Weights of a small transformer language model: 3.37M parameters, no biases in attention or MLP.
Each number is 200 + 20 x the weight over its row's rms, rounded and kept within 0 to 999. Layers, rows and columns count from 0. The size before them is the row's rms in percent of the matrix's.

# layer 3 MLP up, 192x64, rms 0.202, rows 0-191, columns 32-63
089,194,159,231,207,217,217,219,201,191,182,208,215,203,233,197,173,213,178,198,211,216,185,171,203,198,184,216,198,193,185,207,183
081,218,213,168,222,198,233,162,212,206,205,207,178,183,166,219,217,176,191,169,196,201,253,214,229,192,183,179,205,190,207,163,190
097,221,198,209,222,218,198,227,203,188,202,193,219,226,200,185,211,195,212,243,183,211,219,200,187,179,249,209,212,200,240,154,204
097,197,189,192,220,221,165,210,204,172,164,214,181,197,207,189,191,221,244,215,198,219,246,174,217,168,205,205,212,175,194,209,192
102,199,248,217,221,193,219,213,190,226,256,210,215,196,194,208,202,201,183,205,178,210,194,226,222,218,187,216,204,188,197,195,211
096,203,179,213,199,207,172,221,189,217,149,180,202,236,206,193,214,176,206,168,189,193,189,202,225,205,238,202,178,180,206,217,257
093,186,153,220,200,189,183,201,182,196,196,172,212,163,204,219,185,187,178,192,184,211,214,205,170,188,180,184,198,202,226,226,204
108,206,198,202,218,203,195,238,184,226,193,215,242,244,222,167,209,208,213,198,195,197,181,197,178,213,194,195,208,215,259,161,215
094,189,181,194,169,194,200,192,196,175,168,183,208,165,189,201,195,210,186,217,220,218,193,205,175,189,203,188,211,211,224,166,205
126,178,191,254,199,202,190,169,203,193,173,217,207,229,188,207,223,195,180,180,167,219,189,189,212,155,163,201,197,216,200,212,162
112,202,191,207,214,240,201,223,193,196,183,213,198,215,183,172,239,184,204,174,185,201,237,224,174,210,224,198,194,222,201,211,215
111,193,196,202,231,196,213,172,227,175,173,203,186,208,172,233,216,166,172,185,186,201,185,179,218,214,181,205,221,197,170,185,178
095,258,207,202,175,187,206,212,188,225,201,190,221,192,190,205,212,217,195,193,206,185,227,149,201,209,167,221,212,181,205,169,209
100,199,180,232,195,159,212,225,219,207,187,191,196,226,202,205,215,191,180,233,230,189,175,258,199,208,187,201,149,214,198,189,205
108,182,218,200,220,206,146,193,216,207,178,204,202,241,205,218,219,205,182,229,208,192,186,209,186,198,199,176,208,231,222,186,218
108,218,206,209,152,182,192,219,224,180,177,194,198,216,217,207,188,240,184,182,213,172,167,209,186,209,206,209,187,241,198,189,200
091,178,208,236,237,203,181,200,198,202,205,159,207,236,205,186,236,176,217,216,188,212,202,208,198,237,192,188,209,186,165,209,180
096,198,202,210,193,202,214,209,192,224,218,204,187,209,208,176,216,209,189,213,213,211,180,205,188,179,162,196,186,209,209,202,154
091,182,188,207,188,205,174,211,245,214,216,168,212,186,204,189,173,197,199,209,164,194,184,178,195,197,220,209,204,218,217,239,156
103,177,202,152,214,188,225,214,203,226,218,215,203,205,228,202,222,206,203,196,190,194,170,192,185,207,189,186,185,200,225,203,157
104,195,173,209,204,184,184,169,180,187,198,184,199,190,180,202,186,172,222,186,192,210,207,187,211,216,185,192,209,210,215,245,200
096,214,231,243,212,186,227,195,216,188,212,194,202,217,235,214,229,200,205,185,143,219,208,191,190,187,229,228,201,217,214,169,227
091,208,197,215,203,186,234,183,204,190,167,206,248,207,201,207,230,203,213,214,218,239,211,208,196,207,196,171,185,241,176,219,170
097,224,214,189,191,216,193,248,226,179,186,244,203,225,223,166,210,182,215,203,206,177,176,194,216,244,203,217,228,178,219,180,208
101,206,199,190,206,196,227,247,204,186,242,208,198,195,222,242,172,205,211,177,180,217,210,188,198,224,199,196,213,220,203,193,192
122,193,196,209,206,194,169,197,208,186,184,186,183,217,219,207,214,184,206,208,180,206,223,176,189,220,203,211,212,192,184,184,259
106,226,184,203,199,205,215,166,208,198,247,201,210,164,168,198,226,220,213,214,207,207,193,189,204,175,211,219,177,188,235,204,156
077,199,213,204,230,221,216,160,203,169,172,193,247,199,196,208,229,204,211,228,240,188,183,186,173,176,197,169,192,211,194,190,209
097,217,234,184,165,196,196,198,171,200,198,193,226,175,193,225,173,214,196,163,216,175,200,203,176,221,240,229,193,205,187,182,214
109,235,189,201,219,191,201,192,197,212,194,218,186,222,154,176,217,209,209,195,217,189,254,247,196,204,214,193,193,211,201,211,192
098,219,180,185,191,189,185,187,217,201,178,201,206,221,224,182,193,190,200,200,183,168,222,245,203,180,190,193,172,238,262,205,201
123,183,165,160,188,214,194,188,179,200,209,187,195,146,199,184,222,215,207,208,190,195,237,216,196,179,183,197,202,174,205,233,198
105,203,181,193,213,194,216,195,180,190,194,200,217,176,196,220,201,198,188,213,177,235,249,199,204,200,189,162,186,192,189,207,222
097,176,226,214,164,200,185,164,223,199,221,190,170,191,183,191,163,206,188,195,191,202,233,188,166,206,193,211,212,171,198,197,186
091,223,225,189,234,183,206,201,222,185,184,162,238,198,154,202,187,187,174,218,213,201,180,192,227,189,217,201,216,204,191,219,211
095,200,216,162,213,189,233,231,212,208,209,205,203,203,177,207,195,166,228,173,163,219,182,187,203,199,188,222,204,189,219,202,201
122,162,217,222,212,204,147,217,189,215,192,190,239,224,200,150,197,185,206,171,180,217,202,209,195,214,189,201,173,211,197,196,192
092,213,222,209,175,161,214,181,202,187,217,148,197,216,192,247,240,195,192,227,208,157,213,198,196,178,178,228,200,220,222,214,197
088,198,202,212,202,196,157,215,201,200,177,173,189,206,193,189,192,223,182,219,222,173,230,202,200,230,197,218,221,191,207,185,214
093,191,196,193,214,186,193,196,178,205,236,241,204,171,177,213,182,211,195,211,205,197,182,214,169,198,232,213,208,190,184,207,222
099,196,249,180,204,203,213,194,185,204,181,219,171,243,205,179,198,217,228,229,210,189,192,188,225,166,184,161,189,173,194,219,203
108,208,187,220,186,199,215,198,216,233,163,209,217,212,214,207,228,192,187,262,198,182,214,214,179,169,196,184,199,193,177,196,224
100,242,177,170,210,179,230,215,196,199,183,160,204,207,216,223,173,228,207,177,231,170,212,225,206,191,207,180,215,219,206,196,212
092,179,217,209,203,209,226,213,188,194,230,228,186,198,217,191,192,217,191,204,180,205,192,194,153,173,222,183,208,223,174,222,237
081,209,211,189,153,221,204,212,203,200,225,195,198,182,177,181,214,204,199,234,185,199,200,208,182,216,193,227,238,197,207,197,190
088,194,228,208,198,228,173,178,203,206,230,189,179,215,209,166,231,211,177,188,180,163,210,174,199,200,203,198,177,167,221,227,158
088,224,193,177,210,196,193,169,197,190,201,188,193,208,227,168,194,183,242,207,201,182,242,153,212,203,235,225,176,189,200,192,203
124,190,208,186,193,179,178,189,162,200,206,179,229,210,213,220,172,169,184,196,190,159,196,145,151,204,207,212,207,227,225,181,216
099,222,214,211,190,203,211,175,216,190,201,220,215,224,197,185,201,224,198,214,223,183,216,170,191,250,217,211,191,191,167,186,217
112,203,224,238,198,173,219,185,196,194,235,170,216,193,175,243,189,198,188,228,216,154,205,189,200,185,204,198,226,223,177,253,199
098,198,188,205,198,185,213,207,229,185,168,193,212,195,212,221,221,168,199,176,210,197,184,220,248,177,234,180,191,228,177,207,162
096,218,201,175,212,207,207,203,203,221,178,178,230,226,213,231,175,172,175,207,199,203,206,190,203,219,203,183,167,203,185,208,176
092,216,206,212,207,189,184,185,217,204,200,212,214,171,231,213,230,178,181,197,210,169,173,217,205,238,174,226,174,204,179,201,180
109,232,206,216,192,225,192,198,230,217,218,213,189,191,203,183,235,239,243,220,202,218,212,219,216,181,211,181,161,184,195,241,221
085,212,221,168,174,224,222,210,196,219,220,194,218,195,209,226,204,188,217,225,157,240,218,207,197,185,218,207,183,177,151,210,206
087,214,190,175,193,196,190,198,187,200,187,225,210,252,212,184,223,170,171,194,193,195,178,212,200,170,199,173,190,196,202,189,213
092,200,174,179,177,207,202,233,195,195,154,191,168,236,212,204,217,226,189,203,203,167,189,192,194,218,202,192,192,180,197,245,244
097,200,200,198,161,202,232,191,210,180,220,161,215,189,200,243,204,177,204,242,182,181,206,184,180,174,227,202,195,182,181,206,190
101,215,144,211,184,196,218,188,173,199,203,206,225,230,200,197,175,183,210,190,216,224,178,185,222,208,203,188,173,211,220,188,179
097,195,186,171,193,190,199,221,217,213,225,218,188,197,196,187,234,199,221,245,216,175,169,210,196,207,178,201,206,196,190,188,204
093,192,199,213,192,200,243,223,204,183,208,199,236,195,211,198,198,209,190,180,198,223,209,213,208,199,219,229,147,204,180,203,194
100,196,214,174,188,187,201,230,205,177,210,192,211,228,185,191,224,189,231,209,216,162,209,192,215,201,152,203,212,192,165,233,204
096,193,194,203,214,168,196,185,200,208,202,248,217,197,204,157,225,195,219,185,202,223,189,220,184,190,203,182,212,202,207,201,233
103,209,197,218,217,178,206,204,175,175,154,189,194,206,198,213,151,191,221,206,199,189,179,200,239,220,210,218,221,203,230,223,162
102,176,241,195,190,213,232,193,207,217,232,179,199,176,195,172,201,208,204,236,168,186,174,196,210,199,204,214,211,179,173,241,164
105,207,176,221,209,192,209,176,171,176,202,173,196,176,171,217,180,181,165,181,190,227,188,235,200,194,192,208,212,207,172,239,185
093,203,228,200,225,206,233,192,199,214,212,217,195,214,209,185,210,176,185,196,180,215,167,215,183,222,218,226,180,178,188,187,206
099,208,208,224,208,219,227,185,190,216,211,179,193,183,215,207,190,184,200,156,194,205,236,176,179,209,207,203,203,196,237,163,223
090,169,198,182,177,144,156,184,211,209,195,223,217,218,203,173,167,224,193,214,194,187,221,172,190,173,183,183,207,212,196,175,175
103,210,194,205,204,191,184,179,170,180,175,165,223,206,205,218,198,168,208,194,184,239,186,172,225,190,239,213,236,196,199,246,219
109,203,188,229,213,168,208,215,171,214,204,213,220,215,233,215,195,186,178,153,173,241,178,193,223,202,209,203,191,192,203,209,203
102,209,242,270,204,197,194,225,200,197,197,178,195,201,212,224,212,188,210,208,221,210,182,193,190,190,221,234,183,197,179,176,217
103,182,168,212,169,199,164,186,234,173,197,191,202,218,219,168,222,236,182,200,209,174,220,205,211,184,163,212,217,222,183,229,159
099,212,216,226,227,208,196,192,199,232,169,204,174,169,220,152,213,189,190,222,216,195,197,186,196,176,234,194,210,232,225,175,171
092,170,158,177,189,223,194,217,195,205,180,204,185,220,194,198,165,194,199,171,193,181,144,206,186,171,181,172,187,208,192,232,176
092,165,179,207,164,194,162,215,205,209,203,157,223,192,210,171,156,212,206,241,216,189,190,223,200,200,223,196,230,198,210,195,222
102,193,227,221,161,196,196,197,205,233,219,166,205,190,180,195,161,213,183,218,185,224,179,200,217,158,243,211,215,222,209,184,195
103,173,204,165,195,198,155,195,184,186,218,214,204,187,175,194,210,184,216,168,183,215,204,194,201,238,167,230,233,161,192,190,215
095,193,204,175,198,242,201,178,232,196,234,215,198,207,222,210,223,194,190,218,180,184,192,152,167,192,155,197,210,182,219,215,211
097,209,173,217,190,198,207,209,218,234,205,217,215,194,232,191,213,257,208,236,211,174,224,220,225,185,198,192,170,201,219,205,195
103,156,210,184,158,203,201,211,202,195,185,199,179,151,204,176,201,233,203,225,206,202,203,211,201,178,177,215,225,209,171,217,184
103,180,166,185,169,218,204,223,199,187,188,207,228,179,191,230,146,213,192,197,185,219,180,191,211,147,182,188,213,196,220,193,178
104,184,194,202,196,245,211,208,190,208,184,209,174,203,157,206,208,186,242,177,207,248,215,206,204,208,210,193,191,204,222,216,165
096,214,185,175,229,183,204,200,163,167,204,176,192,185,215,213,227,162,206,182,198,180,241,212,199,204,188,205,215,204,177,215,227
095,207,210,171,187,194,219,200,226,221,247,184,228,207,183,193,209,213,182,166,169,231,176,173,171,203,244,191,199,213,192,168,193
096,178,162,232,183,196,188,157,196,190,199,184,217,186,172,207,180,206,210,163,226,216,176,217,211,218,209,202,184,198,221,188,181
116,221,216,193,212,200,179,163,230,182,181,219,190,221,208,238,242,198,183,203,222,241,189,201,208,182,196,182,226,191,168,187,218
090,216,226,185,204,182,192,183,179,163,186,199,192,194,191,196,209,184,191,191,198,154,201,176,219,209,223,185,207,163,209,184,217
099,182,205,225,225,209,200,184,194,178,201,154,237,237,181,215,201,148,191,201,183,245,212,223,222,200,234,164,194,217,186,191,195
101,201,192,192,186,212,156,199,190,201,192,207,192,228,238,176,200,199,224,186,155,198,191,177,207,201,152,241,185,217,187,225,183
100,163,213,220,205,195,209,188,227,233,224,216,204,193,241,221,204,213,193,194,203,219,189,223,193,227,192,191,220,212,215,210,195
115,247,161,175,233,213,228,190,164,205,204,195,202,187,201,205,179,224,211,178,184,183,228,220,217,200,177,180,182,197,234,210,201
101,220,209,250,195,187,222,181,198,162,183,211,158,211,222,209,182,195,174,221,209,212,190,209,189,196,195,224,206,217,167,198,217
103,172,191,214,169,200,157,216,208,213,183,228,216,225,233,167,253,197,185,204,202,204,193,221,204,234,152,197,209,204,226,175,176
101,220,220,216,199,192,205,197,168,202,206,189,194,232,244,224,191,199,206,223,191,174,183,205,198,164,202,184,186,212,209,202,219
093,217,218,207,239,214,208,203,185,195,222,224,213,206,217,202,207,201,223,196,233,185,213,217,210,244,208,231,210,205,194,207,208
102,186,186,200,186,217,191,195,224,205,228,218,198,204,186,165,250,237,212,165,205,182,211,186,190,211,211,207,178,207,239,219,216
113,212,189,194,225,210,179,186,155,218,205,171,205,184,184,170,175,193,243,186,218,188,231,204,227,219,206,214,201,208,246,228,178
097,193,221,215,217,222,226,174,200,195,206,191,208,173,160,185,195,207,217,183,186,154,236,187,193,204,210,208,189,205,167,169,194
085,205,190,164,235,193,197,197,179,197,227,194,181,180,193,181,220,194,231,221,218,195,198,238,215,158,221,198,192,227,192,202,186
102,178,187,199,192,220,256,209,188,220,203,217,238,200,207,213,192,166,214,197,168,210,238,199,199,189,199,182,200,198,184,179,213
090,208,180,183,197,206,168,206,204,203,196,174,187,193,213,226,202,208,189,207,188,226,195,214,222,174,178,158,126,192,199,242,210
087,204,179,163,190,219,187,225,216,203,184,181,212,216,213,179,166,206,240,204,249,213,198,217,211,191,181,176,193,204,214,191,189
093,190,171,208,182,177,188,172,193,242,212,209,215,200,201,166,218,177,219,232,209,233,197,174,194,238,177,236,193,217,193,243,174
100,218,227,195,206,209,249,181,192,231,213,173,210,210,174,211,219,196,199,214,217,206,196,214,206,177,221,216,193,204,219,206,230
104,162,194,167,161,174,240,227,218,197,206,186,196,161,194,213,193,199,210,227,196,193,161,198,201,155,205,168,192,194,227,207,179
101,158,158,196,209,181,147,234,217,229,198,231,208,199,196,175,200,198,221,203,177,191,209,218,219,230,191,197,186,196,191,197,197
105,164,183,156,192,266,178,236,212,166,193,202,208,187,210,229,197,202,207,208,205,217,203,180,196,186,186,205,212,175,192,220,189
091,184,213,203,200,172,212,191,141,259,216,213,175,172,212,201,198,210,205,202,179,179,206,198,195,204,217,186,202,233,184,188,204
103,244,189,186,191,197,219,176,215,206,184,245,215,203,216,228,231,177,220,194,233,166,215,195,222,207,176,179,185,158,179,221,218
095,183,180,212,186,197,184,196,198,203,188,185,190,204,175,236,220,202,221,186,198,215,250,188,214,241,192,246,190,196,176,201,199
119,233,197,228,248,223,237,214,223,201,189,211,201,185,215,200,220,224,191,200,176,195,227,217,199,217,222,198,202,197,160,228,193
127,234,190,194,205,201,163,210,190,175,211,189,202,194,191,195,213,197,209,175,180,219,193,164,246,246,161,248,213,150,186,204,202
100,205,242,179,187,212,209,201,196,198,198,212,239,145,153,224,184,220,198,216,235,179,172,207,200,209,248,181,206,209,203,178,193
086,199,197,181,216,184,229,188,192,220,228,205,244,187,209,189,136,198,178,204,200,195,222,178,178,202,228,241,218,190,211,185,220
111,190,203,245,203,171,186,197,171,178,192,185,167,221,192,188,150,206,211,218,205,198,204,181,217,240,225,173,212,209,235,208,201
096,187,200,142,192,210,218,195,177,186,193,194,236,177,181,168,182,175,212,192,243,191,217,207,148,193,212,191,163,199,196,195,214
109,199,191,209,206,173,216,200,221,197,226,206,182,196,210,205,204,223,212,187,224,202,202,226,225,215,194,181,211,187,203,190,185
100,177,195,173,196,214,181,235,201,201,199,205,212,186,184,185,214,222,190,205,223,206,200,211,199,211,196,194,241,218,187,164,170
103,196,210,213,186,193,189,216,226,195,193,230,182,236,208,195,233,230,210,182,210,192,192,249,209,199,192,190,173,223,198,199,183
093,206,195,193,191,186,182,211,204,205,194,172,223,203,185,196,210,182,197,194,159,204,203,211,172,183,218,214,205,193,195,171,215
091,218,220,188,190,194,201,227,193,184,188,168,185,191,242,214,180,244,216,184,174,184,180,214,207,206,197,209,210,220,228,188,184
102,187,213,181,201,209,193,204,206,206,221,208,198,233,193,191,235,163,200,184,216,211,209,169,172,177,185,211,177,219,174,226,220
119,192,177,186,212,183,205,185,207,186,238,218,211,192,183,207,221,213,197,205,233,170,206,209,210,227,190,211,197,191,164,218,206
089,209,164,197,223,207,170,180,204,204,234,213,214,191,217,165,219,190,202,220,228,167,222,224,203,176,198,193,214,206,213,178,213
087,186,199,205,193,218,190,188,200,181,166,244,187,211,198,213,191,145,229,175,198,216,204,172,173,183,217,218,184,184,208,199,192
103,192,182,223,196,181,188,177,174,196,188,236,190,206,200,208,186,200,189,196,210,196,207,184,153,213,182,197,162,203,204,187,208
111,212,195,185,201,221,216,220,192,215,183,209,181,184,197,180,170,219,213,170,185,209,200,211,227,223,206,205,187,209,206,251,190
097,197,183,213,220,202,188,213,210,159,188,164,198,192,185,185,201,224,191,164,214,178,209,166,206,210,195,204,219,211,229,223,179
090,219,235,204,210,213,236,182,219,198,179,208,259,202,205,211,171,190,170,218,187,187,184,205,194,190,197,197,230,180,200,177,157
102,176,181,173,200,226,178,205,192,204,189,233,196,202,188,201,184,192,182,195,203,169,180,204,212,212,183,214,224,187,173,222,183
106,192,193,187,198,202,226,197,232,194,181,188,217,228,164,238,202,194,201,218,218,224,190,194,208,211,192,213,212,185,204,183,218
105,199,188,193,206,173,211,194,195,232,214,198,187,214,168,224,203,191,201,186,169,261,196,165,225,164,216,176,155,191,185,175,198
090,195,220,217,201,171,212,203,170,190,193,225,198,169,217,197,194,213,183,163,193,224,244,220,185,201,207,171,167,199,182,173,187
104,234,212,194,241,211,156,227,207,206,170,184,213,202,199,202,218,174,194,214,205,194,236,228,234,184,191,203,178,194,203,212,217
094,189,172,205,201,220,170,204,248,197,225,185,207,195,193,230,220,254,187,187,199,168,205,228,201,207,217,199,217,191,213,207,202
096,243,216,220,209,160,203,224,193,200,223,193,190,190,227,201,174,217,180,212,179,173,206,230,211,226,185,210,189,218,157,201,221
094,198,143,163,177,189,212,224,193,201,192,206,174,213,207,177,193,202,212,206,218,208,199,212,198,159,197,187,204,205,192,195,206
098,213,185,194,180,198,215,228,190,196,204,199,171,185,215,221,200,167,215,197,215,217,224,190,242,202,224,214,183,197,212,225,221
095,191,195,213,202,214,188,164,185,211,227,189,203,167,141,207,207,187,196,204,189,236,203,198,222,187,206,262,211,189,191,198,191
115,180,185,203,167,178,265,161,196,223,207,182,229,193,210,169,204,170,192,219,185,212,191,219,192,208,198,204,204,191,171,224,169
085,173,189,205,177,199,167,227,199,184,191,172,182,222,177,148,209,190,197,222,176,184,196,206,204,223,196,176,242,202,181,240,159
101,180,194,204,203,233,203,234,182,204,183,176,211,199,182,198,163,206,213,170,194,198,186,166,205,202,196,214,191,238,221,200,190
095,187,204,210,197,226,164,189,230,173,230,193,211,229,180,195,179,202,185,206,215,208,179,213,186,206,165,198,223,223,184,175,173
080,205,169,202,188,182,165,198,172,192,222,212,226,213,229,154,177,193,205,185,196,167,222,208,197,160,229,189,191,192,207,155,217
119,197,192,224,178,196,158,165,183,201,204,192,208,228,201,203,199,179,188,229,200,244,192,190,216,147,200,182,175,179,198,206,199
103,187,182,181,220,188,202,189,184,221,218,184,205,157,167,187,187,203,206,229,215,190,214,194,171,196,175,204,210,174,211,183,193
090,234,197,189,188,176,194,197,145,178,203,213,203,226,211,167,236,159,230,212,193,206,238,156,174,219,183,189,158,201,176,212,184
084,192,194,193,152,200,240,199,180,226,206,228,211,219,179,190,214,217,194,217,169,187,186,191,243,175,189,180,216,197,212,179,170
097,210,214,194,180,199,205,193,232,174,211,202,171,213,195,206,247,168,213,211,227,208,185,193,176,171,211,215,204,204,165,199,203
102,216,195,174,196,173,195,184,231,189,202,199,225,188,189,188,184,174,205,209,197,207,200,194,190,187,207,169,211,167,189,223,218
107,196,198,205,203,192,201,195,195,197,198,192,230,178,203,247,186,199,190,167,170,210,217,196,159,194,190,181,229,186,213,224,252
103,233,192,216,215,198,232,212,184,199,231,210,183,212,214,192,228,174,203,216,168,225,202,207,160,165,226,238,238,202,205,199,238
103,227,203,200,203,166,201,225,208,217,209,172,208,210,202,227,166,243,175,198,187,219,200,225,217,240,211,214,193,235,188,207,182
104,192,192,203,185,181,179,188,202,195,187,156,232,220,190,234,186,164,200,215,192,198,224,183,161,195,190,180,181,187,215,192,241
104,200,228,205,181,222,191,162,193,188,162,193,214,225,156,188,236,196,176,215,209,236,219,215,185,180,211,175,192,190,197,170,195
111,191,184,208,249,185,191,182,233,219,178,219,230,186,204,215,198,211,193,164,181,215,237,215,196,235,202,210,197,181,164,181,203
096,192,190,201,186,173,214,195,185,199,218,177,200,170,228,201,206,185,161,189,199,177,229,225,212,185,192,194,155,236,183,199,204
111,195,192,180,209,205,209,198,212,205,187,183,223,238,168,222,209,162,219,220,200,197,197,195,225,209,196,154,171,198,170,213,173
095,176,200,202,181,197,225,187,214,236,240,233,187,188,245,183,203,216,204,215,158,254,200,207,197,183,166,210,192,163,210,208,215
098,159,208,204,234,235,156,209,175,227,171,209,193,220,211,163,178,172,232,216,217,228,193,159,226,224,203,194,187,217,196,228,199
094,175,188,201,223,189,165,184,200,183,178,221,191,183,203,161,213,172,188,169,200,228,218,184,198,198,225,215,171,206,211,219,204
090,201,182,230,234,177,189,182,180,190,227,182,198,228,200,225,214,168,190,204,194,187,217,164,220,228,211,193,181,199,214,174,213
079,178,196,178,167,233,204,225,235,237,203,206,211,190,193,203,223,194,193,192,219,221,208,242,203,226,184,215,177,210,183,173,198
102,206,222,194,226,236,163,201,184,205,204,254,221,223,162,198,208,203,211,158,200,211,209,171,224,220,219,197,193,169,204,186,214
101,201,205,195,182,198,240,218,213,189,183,194,200,190,181,192,206,181,188,161,188,200,204,212,212,179,198,204,205,214,225,193,175
106,187,189,198,220,227,194,210,221,200,212,212,198,185,196,202,179,190,162,215,219,170,222,201,177,213,242,239,185,191,210,199,234
099,182,207,203,165,202,220,190,192,212,207,218,203,207,207,206,247,188,212,202,214,220,205,208,157,193,160,154,179,212,204,190,226
097,179,219,197,182,212,233,178,195,166,210,200,208,199,189,228,198,181,228,152,209,179,212,169,195,198,167,224,162,172,187,203,186
094,219,208,160,209,219,193,187,189,209,232,219,197,196,193,198,200,208,216,196,223,208,191,206,195,218,158,183,214,218,203,218,218
099,235,217,195,202,188,188,224,206,231,190,193,207,204,230,205,226,174,205,231,174,216,191,189,195,149,187,229,209,187,183,213,203
109,188,186,208,228,152,203,231,195,204,209,200,222,204,221,193,222,145,215,205,207,192,198,217,223,230,178,201,168,241,178,223,195
091,160,166,223,216,196,182,190,195,191,175,225,203,178,151,186,207,203,192,200,214,191,222,192,204,198,208,182,202,234,218,189,207
096,197,212,194,191,223,195,223,204,191,193,236,201,193,223,208,210,234,190,195,165,205,208,181,206,210,179,190,213,203,161,189,197
101,200,247,224,232,195,234,183,209,224,183,206,195,185,236,201,194,246,193,211,207,164,202,192,210,204,175,197,223,182,208,174,175
105,193,187,230,201,200,204,213,219,184,199,229,176,204,208,187,224,208,205,192,179,142,214,195,176,188,181,216,191,155,204,194,205
101,210,218,197,205,207,197,209,232,223,184,178,233,206,210,189,182,185,204,188,204,230,204,174,237,216,180,215,210,190,202,199,231
094,201,225,202,216,222,223,207,212,227,194,226,213,201,233,207,207,191,189,195,191,175,220,193,190,203,142,186,219,182,207,144,175
116,152,216,197,178,237,187,208,192,185,166,223,197,194,209,189,177,178,181,192,184,216,169,187,184,183,186,191,227,194,198,251,184
109,186,197,236,217,191,202,198,200,204,184,177,202,199,206,191,212,213,221,168,194,242,169,212,222,239,217,241,182,215,201,192,183
110,204,179,228,251,202,211,211,212,187,177,198,222,226,151,198,199,216,186,186,186,220,212,239,216,230,215,213,215,203,209,230,205
109,183,165,214,191,170,222,181,200,194,215,185,216,207,254,256,199,176,168,195,213,179,233,201,193,206,181,197,217,207,205,159,205
113,221,206,199,176,209,188,196,202,201,180,184,202,172,201,224,208,168,171,183,200,170,238,206,190,143,194,201,207,205,210,190,194
084,171,205,199,182,186,184,230,199,211,228,209,197,213,203,178,192,196,221,165,191,189,184,237,166,202,175,205,179,228,191,189,204
114,210,205,197,221,193,242,194,152,200,209,209,180,185,220,192,253,222,202,196,191,199,230,221,186,200,204,214,175,215,185,187,193
087,215,205,222,203,214,209,210,228,158,181,190,209,216,208,208,215,199,182,201,245,224,183,217,204,189,201,244,191,209,175,245,186
093,182,218,155,178,189,205,193,181,216,164,179,227,230,212,216,182,177,207,243,186,197,195,203,185,199,202,176,197,218,203,183,153
113,239,173,188,233,220,208,203,205,205,212,195,182,184,179,179,209,244,226,191,200,225,199,189,235,169,248,209,185,199,193,184,182
114,210,199,199,212,198,253,206,192,200,224,185,215,184,169,218,190,235,177,213,206,201,195,195,228,202,214,216,241,191,184,223,172
091,181,238,238,212,239,195,219,214,212,177,234,233,175,187,206,229,208,211,194,204,213,234,153,210,223,197,185,231,179,207,210,210
079,184,227,186,194,201,220,138,206,222,206,192,190,195,217,203,218,216,227,208,215,229,224,145,207,213,215,195,201,176,200,194,183
100,202,211,189,220,177,175,210,190,196,201,205,235,183,217,197,185,192,211,217,211,225,209,206,196,185,210,176,183,199,196,207,240